config = dict(
    head_dim=64,
    vocab_size=8192,
    rope_fraction=0.5,
    qk_norm=True,
    tie_word_embeddings='early',
    extras=['local attention windows', 'shifted keys', 'normalized values', 'value embeddings', 'hashed n-gram embeddings', 'capped logits'],
    init_std_o=0.0,
    init_std_down=0.0,
    decay_fraction=0.869,
    batch_tokens=65536,
    doc_mask=True,
    train_tokens=881600000,
    max_steps=13453,
    dataset='wikipedia_en',
)
Each number is 50 + 15 x the weight over its row's rms, rounded and kept within 0 to 99. Layers, rows and columns count from 0. The size before them is the row's rms in percent of the matrix's.

# layer 4 MLP down (transposed), 3072x768, rms 0.0169, rows 2563-2581, columns 0-191
099:59 58 40 63 28 62 50 63 69 37 47 81 59 49 47 41 42 33 23 29 35 45 62 61 50 31 53 31 42 76 69 33 46 49 52 57 26 63 40 31 55 56 51 54 59 43 23 40 66 36 34 76 33 60 63 76 32 59 35 25 72 50 70 39 28 36 77 41 33 53 12 56 58 31 40 35 15 38 29 82 52 42 65 48 34 69 38 59 54 45 83 60 31 66 45 83 59 54 59 65 42 40 59 70 47 38 61 09 55 34 63 67 57 61 58 34 45 37 56 37 20 37 51 63 66 55 40 60 56 08 60 61 52 80 65 55 42 27 63 23 66 38 57 59 61 46 70 52 37 68 50 50 46 46 65 47 28 43 80 45 20 42 31 51 54 58 76 58 68 47 42 39 22 62 30 40 67 48 57 59 38 72 68 55 42 48 59 30 63 45 36 51
102:64 28 47 37 39 68 52 38 37 27 35 65 21 58 56 25 47 36 31 60 40 47 35 72 26 55 30 68 41 22 38 26 48 69 72 58 49 44 35 29 51 62 49 46 86 46 30 58 54 39 72 46 70 73 48 36 50 68 23 46 50 55 37 68 43 60 31 55 42 61 33 39 50 38 40 47 36 41 70 58 46 41 16 46 48 42 43 11 62 30 75 43 48 62 70 43 42 65 55 15 61 67 55 30 65 74 56 50 37 44 14 24 38 30 28 53 28 22 35 41 50 62 49 52 44 47 42 72 46 38 56 73 50 29 66 30 41 59 31 27 29 55 30 71 11 48 73 44 64 49 50 50 50 18 24 38 54 75 42 49 77 66 40 27 29 25 58 47 58 49 65 42 38 21 40 21 41 53 41 26 35 39 43 64 44 59 30 69 33 56 34 48
103:52 32 73 43 36 69 54 56 59 52 59 33 52 59 48 44 36 62 27 36 72 69 53 87 46 37 56 39 34 59 43 37 66 57 66 55 82 63 53 15 39 46 51 45 53 43 79 46 58 60 36 65 49 49 49 51 59 63 40 43 37 66 58 89 42 88 37 42 52 56 28 31 45 68 32 14 56 37 32 40 48 70 71 36 31 50 72 54 79 99 32 37 60 50 57 44 67 50 41 41 53 45 74 61 33 30 44 52 70 69 55 59 53 50 45 65 64 34 51 45 31 42 21 55 32 45 39 51 43 48 43 41 67 49 43 41 19 50 55 42 42 60 30 43 32 60 60 47 41 38 54 51 68 54 57 38 21 24 52 62 40 48 47 49 70 46 60 67 67 33 57 72 58 36 47 54 53 33 28 24 64 48 46 46 29 44 45 46 53 73 75 56
104:26 61 27 72 33 79 53 68 52 27 75 33 63 41 54 37 48 61 64 51 58 59 62 61 23 83 30 58 22 79 50 66 55 47 16 61 46 51 63 38 62 59 47 56 36 50 28 37 54 51 25 48 55 47 69 29 57 47 68 55 49 79 63 43 60 18 56 35 61 43 79 43 61 35 58 63 52 37 74 49 57 60 61 55 66 40 30 18 43 82 67 33 49 62 33 36 45 37 49 37 51 64 56 70 26 50 56 49 60 50 44 37 61 52 63 36 39 56 63 42 58 28 62 56 42 51 66 69 42 46 41 58 10 57 50 64 39 74 40 72 86 58 52 53 36 63 57 73 65 38 63 58 72 45 61 59 20 54 10 66 31 71 50 51 56 57 38 21 29 56 45 41 35 51 52 51 51 41 41 61 38 76 70 45 67 67 48 26 37 63 39 34
101:28 77 39 50 48 54 15 34 70 47 52 41 40 53 41 41 50 50 42 03 56 40 54 49 34 53 35 70 37 58 85 70 39 51 81 39 46 51 62 52 59 47 74 65 49 52 33 45 32 40 31 31 64 26 55 40 14 23 48 48 35 54 61 35 60 44 42 67 51 30 39 50 59 68 45 54 48 42 24 68 70 57 36 63 28 80 29 58 64 60 46 22 52 39 64 57 74 75 42 35 49 76 39 48 65 60 62 68 32 55 62 33 75 27 52 60 38 50 22 42 18 63 46 42 52 74 73 53 76 48 63 55 58 20 44 40 50 36 70 64 52 28 37 28 42 64 53 41 37 35 35 51 77 47 45 49 64 53 50 35 66 79 49 19 85 80 59 27 39 50 52 30 71 22 69 59 30 46 39 72 44 45 44 07 50 54 37 38 66 86 60 31
102:57 40 44 41 31 53 45 48 69 50 68 38 46 50 46 40 53 56 67 52 69 67 59 41 38 45 72 56 46 58 64 67 47 45 47 44 52 71 42 74 55 60 66 62 50 71 55 71 49 42 04 62 70 42 41 44 52 45 37 44 62 80 51 27 22 46 45 54 42 35 47 68 52 45 85 53 44 60 43 46 62 50 54 47 46 42 56 27 34 28 24 31 23 54 70 51 43 60 58 10 77 52 58 46 50 84 45 47 41 65 56 48 24 53 58 39 59 38 49 33 67 59 54 54 58 57 61 42 63 54 47 39 59 33 62 57 39 66 63 57 46 20 31 14 51 57 48 54 58 55 35 44 42 43 41 28 46 68 43 39 46 64 55 62 41 66 81 40 09 42 52 26 42 38 61 45 32 62 51 74 38 84 66 58 73 49 28 62 74 78 57 60
100:22 46 41 45 50 64 46 47 40 69 42 55 33 55 56 51 53 59 66 64 33 47 51 26 77 25 57 51 58 59 53 69 57 58 51 38 41 58 54 67 55 36 35 50 45 63 54 66 25 39 53 83 59 48 42 41 52 83 74 70 28 48 49 44 64 99 51 73 52 65 37 66 50 51 60 41 35 71 25 53 24 34 47 34 22 62 51 58 31 41 50 73 53 53 58 28 67 44 49 55 40 18 37 61 69 34 24 31 64 50 63 32 41 62 70 76 55 45 61 45 47 54 62 66 43 72 47 51 60 57 71 26 33 63 73 56 50 50 30 53 48 59 68 26 30 49 22 47 42 77 59 37 53 49 35 33 61 65 61 46 47 51 25 50 26 51 58 38 71 80 37 72 39 81 50 71 22 52 51 55 47 97 73 61 37 45 37 38 53 27 71 49
104:57 34 58 35 51 64 47 60 27 65 18 39 53 56 65 80 42 43 70 51 38 25 29 41 36 36 54 44 83 73 32 31 59 28 59 46 46 34 34 23 27 37 75 68 49 42 35 42 39 58 63 49 69 34 47 65 48 67 56 62 74 55 54 39 38 55 47 42 48 25 80 47 44 55 24 66 43 33 36 43 34 28 65 61 63 64 50 26 51 41 86 24 73 42 16 40 46 67 40 36 40 39 33 47 54 48 75 44 24 45 65 50 64 52 50 26 50 63 39 48 61 56 42 25 57 59 59 53 62 58 53 54 52 63 37 67 58 48 34 56 33 61 78 45 54 31 70 30 68 62 29 65 50 56 44 40 75 52 48 36 23 31 59 62 63 74 23 37 40 29 55 69 61 66 55 61 57 19 43 41 56 37 47 32 68 52 25 41 71 58 61 58
101:36 53 31 57 36 60 28 50 49 56 42 49 33 21 36 51 64 73 30 20 37 54 50 61 49 55 63 44 71 39 56 64 40 67 68 51 65 44 28 56 36 50 42 52 85 35 10 47 44 43 64 38 55 22 76 45 30 58 61 57 28 37 40 50 20 43 53 54 62 62 44 53 42 49 71 61 40 60 63 48 74 50 51 51 68 61 99 25 60 54 76 51 41 50 68 62 62 41 26 48 65 36 56 42 44 41 43 69 16 43 60 77 76 57 64 57 50 68 42 13 54 39 36 62 41 66 58 50 59 60 57 41 62 50 52 50 67 47 42 57 57 60 32 52 22 32 57 28 50 49 76 49 22 58 36 63 28 63 52 53 53 59 42 40 40 78 54 66 38 38 30 49 45 45 66 54 45 33 58 60 66 65 35 63 45 76 39 81 62 24 33 78
099:33 51 37 50 62 32 52 39 33 47 70 64 66 58 34 62 41 73 49 23 36 50 69 70 43 20 61 51 49 55 70 75 36 25 46 39 63 62 48 72 45 39 45 69 28 55 52 54 33 84 58 43 67 53 55 34 64 65 33 68 57 26 86 35 61 63 45 39 56 59 58 51 71 72 49 55 52 80 43 49 39 59 48 74 33 58 58 68 48 47 43 80 54 61 50 71 47 38 58 52 28 34 55 63 52 55 32 57 49 54 56 50 45 56 50 61 31 32 45 35 81 42 59 86 49 54 51 61 44 51 59 33 42 60 54 48 55 37 51 57 54 83 45 60 35 32 29 72 50 40 66 56 46 61 37 50 28 43 40 57 66 45 29 45 49 39 55 53 34 31 19 58 53 61 68 61 47 61 47 70 44 68 58 86 46 49 70 34 53 66 14 34
104:56 54 52 40 38 28 59 40 42 70 55 33 68 77 71 54 43 63 46 47 59 58 54 49 52 32 66 55 53 46 57 54 96 34 34 51 73 48 53 56 53 89 61 34 44 36 51 63 32 58 30 64 62 56 78 42 62 71 77 42 48 78 43 22 70 47 70 57 39 39 14 54 43 45 56 55 29 32 54 41 34 39 51 44 29 51 63 49 44 18 28 62 58 68 24 42 42 69 45 42 35 50 40 61 60 37 48 56 35 14 82 61 45 27 53 43 35 30 42 70 52 67 59 66 44 59 48 84 75 61 59 83 55 28 45 49 31 67 65 58 26 57 19 38 52 55 27 52 61 29 40 64 46 71 51 25 50 41 57 45 38 36 42 16 34 78 50 36 58 49 56 54 55 26 71 52 47 48 21 43 43 55 69 40 81 68 61 38 36 49 39 52
104:78 48 53 39 58 48 64 58 43 13 53 49 43 60 21 51 49 60 63 72 19 61 48 61 18 57 52 68 39 72 43 41 75 37 42 45 36 55 38 46 52 31 24 44 45 55 41 64 71 48 46 55 55 51 53 50 57 52 42 56 40 46 66 16 40 40 64 56 45 39 59 52 44 45 61 60 39 43 72 56 39 33 24 36 58 69 46 47 71 40 61 77 99 40 50 31 69 38 65 78 55 44 65 45 46 76 37 41 65 45 45 37 55 65 69 46 63 71 29 29 70 32 24 34 50 65 30 68 47 54 46 53 50 49 32 55 65 53 71 46 60 22 31 32 63 32 33 32 65 31 80 45 45 38 60 66 31 21 38 56 59 58 21 46 43 62 35 68 32 42 29 52 40 34 47 61 30 58 57 25 84 45 79 77 31 75 36 55 58 43 80 35
103:47 67 45 71 60 51 52 29 45 41 51 54 61 46 36 59 90 40 52 42 60 68 57 31 27 65 48 62 75 53 43 57 34 37 61 70 44 54 45 57 17 65 49 51 32 64 69 66 56 74 35 61 73 51 28 39 43 37 67 47 46 47 54 49 43 64 45 32 70 55 43 77 52 50 79 26 57 38 34 63 21 28 27 51 55 55 34 40 39 48 42 55 70 50 70 54 74 47 51 49 53 71 90 65 50 68 52 43 32 60 57 45 69 75 32 52 49 70 44 41 62 13 55 53 49 49 47 50 32 53 75 84 44 28 44 52 70 54 58 62 63 38 48 39 69 49 55 70 39 28 54 16 73 16 53 75 74 67 53 45 65 43 47 09 51 68 75 68 39 74 37 49 64 37 27 27 18 75 64 37 73 53 44 69 76 30 26 37 41 43 59 51
104:38 71 58 40 37 74 75 53 37 42 52 68 48 45 35 70 59 55 44 66 19 50 51 30 17 37 53 65 55 46 42 62 47 71 47 37 47 43 64 38 45 43 57 39 43 54 50 37 63 60 31 80 35 43 57 62 54 25 55 51 52 47 65 65 36 56 75 52 64 43 40 40 11 66 48 74 80 52 63 62 50 28 44 62 59 26 43 44 42 43 20 66 54 59 71 63 30 33 50 75 59 36 61 39 50 50 89 69 46 38 61 60 66 39 47 43 52 50 26 65 41 71 44 67 82 51 61 56 50 36 54 45 73 64 60 37 49 69 51 45 50 43 51 28 22 65 47 59 72 65 70 54 65 47 41 45 59 66 48 32 60 62 43 77 47 47 59 34 78 53 57 69 49 33 54 60 66 51 57 43 59 47 38 39 65 71 72 71 56 47 62 23
104:31 49 68 62 42 35 61 48 30 69 43 47 40 51 68 63 50 61 52 29 56 38 78 34 45 56 46 53 41 43 41 50 57 35 43 56 49 59 75 64 53 58 66 46 39 73 39 55 63 60 53 43 49 48 80 59 61 84 46 29 75 81 41 47 74 70 52 37 51 43 40 74 57 51 51 59 36 41 53 76 83 48 44 45 49 49 42 30 39 56 70 57 47 45 57 52 23 32 28 51 49 45 70 36 49 57 56 39 51 59 34 42 59 57 72 48 55 48 58 34 33 49 78 39 58 48 52 81 37 31 56 47 36 42 54 82 45 72 44 57 36 56 11 73 44 44 20 48 58 71 24 15 38 68 58 55 42 62 35 44 31 41 38 74 36 47 48 62 63 36 62 67 67 56 40 45 53 59 50 47 61 48 55 71 75 78 24 70 34 37 42 55
084:63 61 56 86 54 46 28 24 40 33 53 44 57 55 68 62 49 63 34 21 50 35 74 53 57 56 45 69 56 54 66 90 40 23 63 49 34 13 67 52 25 36 69 61 35 46 59 26 64 74 60 60 51 23 43 65 64 83 47 14 47 56 66 44 56 24 60 34 30 45 38 41 38 58 39 65 33 41 57 67 22 69 39 16 42 68 79 48 61 58 55 40 57 30 55 41 79 58 55 58 45 20 39 64 69 30 15 23 41 60 46 39 20 18 30 58 44 41 65 58 59 51 47 52 66 56 85 39 34 52 50 49 90 65 36 58 29 39 51 58 52 49 63 56 76 38 34 58 40 33 49 39 48 03 46 58 69 37 69 54 26 37 78 49 60 33 54 28 78 45 44 45 52 43 64 50 60 63 66 96 20 39 67 53 48 69 48 37 39 69 60 37
107:44 41 18 45 43 29 67 63 42 28 47 50 49 64 21 31 29 61 36 46 26 41 57 55 59 49 30 35 46 73 48 52 48 56 38 50 60 47 65 57 36 60 57 51 41 53 49 48 33 58 29 91 31 56 39 71 59 30 23 50 87 10 67 37 67 56 51 39 58 37 49 29 71 44 45 73 63 54 58 44 42 27 58 54 48 33 38 51 46 50 62 62 49 68 56 94 51 40 66 65 84 83 45 35 78 36 74 64 51 16 33 35 88 36 49 64 59 20 56 35 61 59 48 63 78 40 36 51 54 54 37 43 54 29 47 55 70 38 34 76 54 61 59 38 54 52 81 37 37 69 50 62 49 19 49 36 64 69 55 50 62 36 31 43 31 50 45 64 30 64 46 66 37 43 55 58 58 48 47 47 63 54 63 25 80 46 57 91 28 56 39 44
106:72 52 44 43 53 52 76 55 67 50 80 35 48 30 52 48 79 38 17 46 62 65 46 54 49 55 45 66 51 40 54 64 48 67 68 46 50 37 60 81 42 49 39 61 39 56 49 65 52 79 58 52 29 54 50 41 69 56 27 37 64 61 63 52 59 40 47 54 48 44 60 41 54 65 56 41 36 49 61 30 52 36 28 44 39 55 34 30 55 45 43 37 59 48 66 49 54 42 35 60 38 51 51 50 58 50 41 41 48 41 48 29 25 42 37 80 38 72 75 71 71 52 55 44 47 64 34 41 43 39 57 40 49 28 59 48 47 50 69 38 34 46 34 44 65 53 34 58 71 41 60 40 25 69 32 65 32 37 48 21 37 63 45 21 48 48 56 69 59 66 38 42 59 33 45 53 64 74 93 60 51 63 37 70 69 41 25 22 40 24 59 31
102:63 22 58 41 80 42 45 57 56 44 19 51 05 53 42 35 56 55 49 52 45 45 45 67 55 62 71 34 37 22 61 65 28 67 54 43 56 53 38 71 69 41 57 57 62 31 88 54 41 72 29 64 54 65 30 50 66 46 42 55 47 50 47 54 64 65 80 59 46 68 51 40 33 30 42 66 64 45 66 63 42 57 44 27 72 25 27 56 22 45 54 43 54 36 64 52 56 53 54 29 66 26 66 48 60 58 55 43 52 30 56 33 73 42 10 59 43 25 02 30 53 70 62 60 59 51 29 58 52 76 78 69 23 86 33 60 69 60 56 55 49 42 42 38 77 49 59 46 37 60 64 49 51 67 51 04 50 36 24 67 44 30 66 43 48 37 30 55 32 68 29 40 65 46 59 56 51 62 48 47 85 19 47 40 44 68 63 47 56 53 49 38
# layer 4 MLP up, 3072x768, rms 0.0207, rows 2564-2581, columns 0-191
101:80 12 50 28 57 57 44 61 54 46 34 66 42 68 36 71 60 52 55 78 64 46 36 28 26 42 61 65 48 62 70 17 51 33 51 42 54 36 33 49 56 39 62 38 57 38 63 44 43 51 56 74 67 42 52 64 16 45 24 19 43 70 75 52 52 63 27 26 39 42 27 47 53 58 31 64 47 57 43 56 41 36 36 50 39 46 62 45 35 38 72 59 50 40 82 43 38 43 50 45 71 39 55 52 87 64 43 59 32 58 37 62 32 51 44 80 44 50 47 28 14 64 33 46 22 40 58 58 98 38 35 55 28 42 43 65 43 57 63 66 31 67 52 51 56 37 42 50 42 55 62 49 58 42 46 39 47 41 73 71 48 54 65 39 83 52 70 29 45 39 78 46 41 53 53 49 47 69 75 60 30 27 50 82 59 47 76 81 49 67 56 39
101:46 49 38 53 22 62 35 44 63 60 81 63 66 65 27 31 42 38 43 68 74 63 67 56 24 38 34 07 73 59 41 53 28 50 48 47 34 59 50 43 45 47 30 42 24 57 55 45 39 69 28 59 51 61 69 62 36 35 36 68 53 35 76 53 30 46 62 46 45 41 35 42 29 51 28 62 45 42 35 65 81 64 71 53 39 43 45 54 13 49 42 35 39 49 58 40 31 43 42 19 75 24 57 70 24 59 36 63 70 63 61 47 40 41 48 73 38 78 30 45 44 43 45 58 36 41 50 46 53 53 37 55 42 60 47 54 62 69 67 46 73 75 31 61 62 60 62 26 36 46 52 28 63 53 74 12 47 57 70 65 42 71 54 70 58 23 46 58 69 59 57 52 50 60 67 49 61 62 70 40 68 49 36 36 43 71 50 79 52 36 61 60
104:43 42 54 61 46 69 40 48 69 37 63 39 65 18 64 15 56 66 60 44 54 27 55 80 45 48 55 62 24 57 64 47 53 45 53 63 40 41 59 58 36 55 35 32 25 70 46 49 29 58 30 47 28 64 56 61 40 39 80 53 60 45 73 57 40 28 73 31 63 70 24 64 68 69 65 29 70 41 51 43 68 44 73 58 69 46 31 61 47 73 71 78 42 53 75 71 47 21 62 44 78 58 50 53 44 26 37 61 67 62 63 53 50 33 67 62 54 44 38 47 40 57 28 48 67 49 61 55 44 62 35 39 57 61 59 42 37 53 66 59 53 40 53 45 53 53 61 77 45 52 80 51 45 32 45 60 05 64 24 52 31 56 51 27 56 63 68 59 43 49 55 36 59 79 52 29 48 57 34 63 49 45 81 42 45 50 41 52 52 60 59 58
104:61 38 75 51 76 98 53 42 55 51 30 57 51 54 61 41 52 18 35 35 44 31 64 41 73 34 48 42 56 53 42 44 45 22 74 68 57 54 58 38 34 49 41 46 58 38 40 17 45 28 50 62 51 38 74 38 61 46 46 72 36 57 32 19 54 57 54 37 54 54 72 20 59 57 40 53 51 45 43 36 36 37 42 54 36 37 62 27 70 40 29 42 45 65 58 40 71 72 39 23 40 64 24 62 58 59 59 67 71 49 14 75 62 67 67 56 42 35 60 51 35 73 68 36 72 58 67 50 32 68 41 53 76 38 72 48 52 29 74 59 54 69 31 46 15 73 66 40 24 50 41 62 66 43 42 34 43 57 62 50 74 37 25 49 64 74 36 44 54 41 84 41 77 37 56 47 50 55 51 63 25 45 16 41 29 40 36 61 72 50 43 17
103:32 40 57 54 38 53 24 75 58 39 58 59 52 59 37 52 39 37 53 47 47 77 43 40 53 62 68 66 53 44 49 52 44 16 43 20 57 88 51 75 50 52 67 57 49 31 47 33 46 72 29 45 52 80 65 62 46 56 49 59 67 65 50 42 47 41 62 47 65 26 46 66 52 59 74 55 55 52 56 41 45 61 40 55 34 49 47 34 51 58 16 68 51 58 54 56 54 48 44 48 71 48 30 55 34 53 28 53 65 33 70 71 56 41 19 63 22 71 53 40 73 75 54 58 34 33 35 58 69 46 53 19 38 35 25 16 40 48 44 35 49 24 30 53 66 59 54 41 52 21 46 51 26 41 24 42 22 73 67 59 17 57 55 28 75 53 57 72 63 27 64 17 54 48 43 56 58 45 48 75 49 58 61 63 46 59 27 51 51 56 47 63
101:32 52 55 45 85 52 54 45 59 60 53 74 33 60 73 50 15 58 75 55 37 52 59 07 65 46 88 45 77 46 47 82 59 50 47 57 45 43 40 48 57 41 46 72 39 45 42 38 52 35 27 65 30 35 25 38 39 39 75 49 41 57 40 30 81 55 51 37 41 39 13 54 30 54 60 36 41 68 47 55 29 49 35 51 51 61 36 55 58 70 43 44 33 57 32 35 52 57 82 47 71 54 49 74 65 48 12 49 69 43 32 40 38 58 65 69 26 51 41 51 57 59 46 61 72 54 59 68 76 61 41 85 29 61 47 34 54 40 33 68 47 57 60 55 40 37 49 48 47 19 67 37 52 62 28 36 46 56 63 40 63 46 26 17 43 46 49 56 45 67 37 52 20 48 61 75 56 58 53 61 55 79 52 55 72 77 56 60 79 53 37 64
110:73 24 33 42 54 53 70 51 20 53 53 60 53 41 83 60 19 47 86 55 67 31 46 52 57 16 64 46 60 51 72 54 24 23 45 13 72 26 49 39 55 41 12 53 59 30 66 43 16 32 71 48 46 80 22 70 38 61 74 78 60 31 86 46 47 47 59 63 59 39 52 43 24 50 51 47 48 61 59 51 35 36 59 35 72 33 52 19 57 58 85 51 39 19 35 81 99 73 87 48 49 58 55 58 54 58 69 48 71 63 50 64 58 52 37 58 75 50 54 46 61 52 48 35 51 44 65 40 61 61 39 81 48 53 32 60 52 41 70 40 58 43 60 48 46 18 66 37 33 55 67 51 49 40 39 46 47 60 34 51 64 52 55 52 46 46 39 57 49 64 30 30 27 44 48 50 74 46 45 71 41 65 32 39 54 43 53 47 49 53 51 53
099:68 44 54 57 50 50 53 48 58 69 45 55 57 28 31 39 55 65 16 45 27 37 46 31 45 43 67 15 71 58 25 32 73 37 50 47 38 37 46 22 44 56 54 51 38 35 56 62 65 27 29 64 46 79 84 54 40 48 55 36 34 61 55 37 56 41 36 39 66 35 53 61 08 48 62 29 49 48 42 45 66 51 70 45 24 28 75 26 21 55 40 39 68 45 64 25 39 64 48 43 65 62 73 43 61 51 57 49 22 79 58 41 54 43 54 43 69 35 60 45 34 59 69 58 52 56 77 42 63 81 45 67 56 40 68 67 30 37 49 33 58 51 33 52 48 57 46 48 47 26 81 77 51 58 43 47 44 57 45 55 38 41 43 39 69 52 62 45 71 38 48 51 31 61 55 62 59 45 30 71 47 54 58 48 37 34 31 23 56 08 72 33
099:38 26 52 63 35 76 35 68 35 43 75 67 81 52 63 34 41 57 54 66 35 70 52 54 41 32 51 84 38 52 56 19 59 46 50 53 58 50 63 70 47 45 51 69 21 71 50 41 40 32 42 58 23 71 52 38 63 73 64 80 14 47 44 31 26 68 48 51 65 63 65 38 34 85 71 57 41 70 37 46 47 49 69 39 55 42 71 21 43 45 78 39 62 47 72 44 44 52 41 18 57 37 42 53 43 68 19 81 86 45 31 50 41 66 44 69 80 42 79 14 34 81 54 52 60 50 57 33 34 68 50 26 49 17 40 51 64 47 46 51 58 50 43 57 66 47 74 56 30 65 72 47 84 54 54 50 45 68 56 48 64 47 54 58 47 37 56 58 61 38 22 48 38 53 51 56 30 41 51 44 55 43 48 48 65 47 44 68 41 65 44 56
107:47 44 76 50 30 66 63 77 38 30 55 55 79 44 46 59 57 65 49 61 43 32 27 33 46 40 66 54 62 64 43 49 81 64 35 32 51 53 47 41 40 79 59 49 33 27 46 45 29 65 31 64 50 48 57 42 76 68 21 49 20 84 54 72 45 56 52 77 36 73 55 50 59 67 50 41 25 52 17 47 37 47 46 26 57 36 66 61 33 46 63 37 29 56 34 38 73 72 46 22 48 49 48 60 75 08 36 39 64 54 37 57 22 58 38 49 55 60 61 13 51 75 62 47 53 32 44 51 35 56 53 52 31 32 44 35 52 58 32 42 40 44 52 69 59 44 39 52 52 73 58 43 57 53 44 55 66 50 52 34 58 43 24 47 32 73 32 60 56 56 48 58 45 37 10 62 58 49 49 36 43 62 45 42 70 48 68 61 41 60 63 53
105:33 67 43 41 36 74 44 54 68 46 65 68 61 54 33 33 53 54 41 35 50 39 54 57 51 34 49 42 35 63 66 53 40 71 37 70 49 26 62 60 33 29 19 66 72 51 54 34 58 55 49 53 33 40 52 66 34 28 63 75 45 42 59 35 29 33 29 39 42 43 43 48 43 71 63 23 48 38 49 53 49 46 49 39 24 57 39 55 69 50 34 62 62 57 66 63 27 30 30 33 60 79 45 24 20 80 50 55 68 69 49 45 59 42 41 30 65 43 46 54 57 21 49 27 56 62 70 66 37 60 77 48 61 65 81 70 46 43 49 73 60 49 34 27 34 57 39 58 29 46 57 42 35 58 63 32 38 75 30 50 45 58 50 61 46 63 38 45 46 77 55 49 43 19 48 49 48 49 80 34 34 52 47 42 65 55 58 68 34 68 60 40
103:38 47 32 60 54 39 48 48 46 50 27 75 58 70 50 53 47 40 25 47 62 75 59 47 46 39 69 37 54 59 38 48 41 89 59 55 48 21 31 45 39 38 40 62 69 51 51 51 41 54 44 45 44 74 24 56 57 40 59 42 56 80 57 70 63 20 47 67 30 67 50 74 59 57 31 12 81 43 55 59 50 59 45 56 37 63 37 72 57 70 64 46 57 29 40 54 39 35 44 43 57 23 54 35 36 64 36 28 41 60 48 57 20 18 39 40 40 54 29 33 54 55 56 73 29 38 74 62 26 64 51 66 33 62 56 78 45 31 69 22 51 34 38 16 59 51 37 59 59 56 71 23 61 33 34 51 61 28 51 55 72 61 38 63 56 62 32 53 23 70 58 49 38 32 66 43 66 77 67 34 57 38 65 36 71 59 46 50 71 42 85 55
102:54 51 35 27 60 23 58 58 39 57 86 49 63 55 63 48 39 29 56 59 81 60 64 37 39 44 30 18 88 37 21 36 47 47 58 44 67 53 64 31 25 36 31 56 40 30 69 38 63 60 27 46 53 35 57 59 49 62 50 41 47 55 59 57 45 40 47 78 66 61 58 63 58 53 58 39 16 39 59 47 69 24 38 53 33 43 41 59 48 54 51 52 28 39 45 68 19 43 51 47 48 58 29 50 31 76 65 86 52 64 37 42 45 69 48 32 33 60 64 47 45 40 36 44 36 39 38 23 50 30 46 40 58 51 72 38 56 47 48 45 64 51 36 39 54 77 57 57 39 51 66 38 65 27 68 59 57 72 38 50 46 62 24 70 69 49 56 36 34 43 74 53 17 36 45 61 56 56 58 35 28 41 31 47 43 37 65 49 34 59 53 64
103:30 32 31 54 20 59 55 46 47 51 79 48 31 50 74 23 46 57 30 25 66 39 33 89 74 51 63 43 73 68 44 51 69 51 51 48 57 77 56 46 35 54 52 44 63 50 39 54 64 19 76 67 43 67 58 44 56 52 32 28 66 38 39 52 24 47 77 44 57 44 44 81 64 38 59 26 67 40 55 34 55 71 46 54 37 42 78 45 51 57 65 43 50 57 27 48 64 28 20 61 46 17 59 58 46 45 42 37 64 44 34 63 25 28 34 20 72 62 59 52 62 57 54 24 53 48 59 54 57 64 53 46 45 31 57 38 33 27 34 40 41 50 49 61 73 61 36 32 30 32 47 35 59 39 55 80 73 70 47 77 49 60 43 55 41 63 41 86 88 48 65 31 68 51 31 60 55 53 58 53 61 56 59 30 36 51 55 70 36 67 58 46
089:10 42 49 51 61 74 56 93 55 59 40 57 57 60 39 20 43 64 39 57 43 33 43 59 34 50 52 45 53 28 50 31 78 45 66 66 51 81 57 35 30 81 53 33 59 72 66 50 52 34 25 54 77 46 66 37 53 39 48 52 22 48 53 17 63 44 31 60 48 52 22 73 44 33 43 61 41 61 42 57 37 48 71 43 84 27 44 62 40 28 36 57 44 37 65 56 31 46 40 58 62 54 80 28 32 81 51 46 71 36 58 62 43 74 56 16 45 60 46 67 34 73 26 45 41 54 55 62 38 49 41 25 28 27 37 31 54 51 44 39 66 30 49 85 41 57 46 72 43 73 50 66 60 61 15 28 43 63 53 53 57 45 25 31 57 43 48 47 26 59 43 52 61 42 54 10 34 58 34 31 68 16 71 40 36 32 47 61 67 24 48 56
113:53 26 65 21 49 41 47 75 55 39 56 54 66 60 77 36 38 48 65 51 74 54 46 64 41 68 51 56 67 68 59 77 57 47 39 42 40 29 54 41 53 40 66 49 61 52 40 74 43 49 28 59 46 53 46 57 26 42 36 71 24 65 68 42 46 33 39 50 57 59 32 41 70 54 45 59 57 38 21 23 37 43 33 58 24 53 33 39 32 58 57 92 49 32 22 43 77 51 19 36 77 34 73 66 62 42 52 55 64 53 38 56 44 54 61 42 63 59 57 19 36 59 35 58 50 55 38 82 70 23 68 50 83 59 57 80 48 47 49 35 29 69 42 60 51 65 67 85 22 36 62 33 72 60 44 40 53 70 55 75 64 35 64 41 44 47 56 27 28 71 46 63 56 63 43 54 77 38 62 86 36 53 48 55 60 16 56 25 29 21 50 63
109:65 61 66 43 69 53 43 55 71 36 55 41 53 57 35 59 49 34 29 47 37 61 40 39 66 45 70 60 45 21 52 57 52 48 61 50 56 47 69 60 30 23 49 55 63 58 69 23 55 43 70 60 43 76 21 38 39 32 36 59 67 68 45 69 62 58 49 44 57 40 51 53 53 72 38 58 57 48 54 45 45 10 31 52 27 37 52 39 83 72 76 54 32 54 55 22 67 45 63 39 55 45 82 35 38 30 03 47 72 55 54 32 41 39 54 59 56 52 42 37 69 51 58 52 73 51 80 49 80 46 40 41 52 52 44 49 45 47 55 48 36 58 69 45 47 60 62 66 68 75 44 52 60 64 63 41 35 50 61 48 59 55 88 33 57 62 43 22 62 72 20 53 62 46 32 31 73 89 58 38 36 41 65 14 67 54 37 32 52 52 65 33
104:64 37 45 33 51 69 44 57 49 53 82 42 69 57 82 15 65 59 63 43 37 42 35 49 72 40 68 48 41 68 61 41 40 54 69 82 64 66 42 22 47 65 55 00 44 40 43 18 60 57 50 50 37 44 70 53 49 31 52 46 29 57 68 64 44 48 65 27 43 65 56 52 06 61 49 36 46 35 19 44 36 32 47 28 48 55 07 66 44 12 42 48 58 41 57 47 32 51 68 31 70 35 51 39 52 72 25 48 37 43 35 46 31 36 40 55 61 35 46 48 65 32 41 59 55 50 46 32 47 47 13 80 65 55 35 55 54 27 62 51 40 47 52 89 72 41 52 27 44 56 64 20 64 60 43 56 59 86 68 79 42 77 48 55 58 19 34 76 63 80 64 51 59 43 60 26 46 54 70 59 47 22 32 63 43 80 48 60 48 67 45 42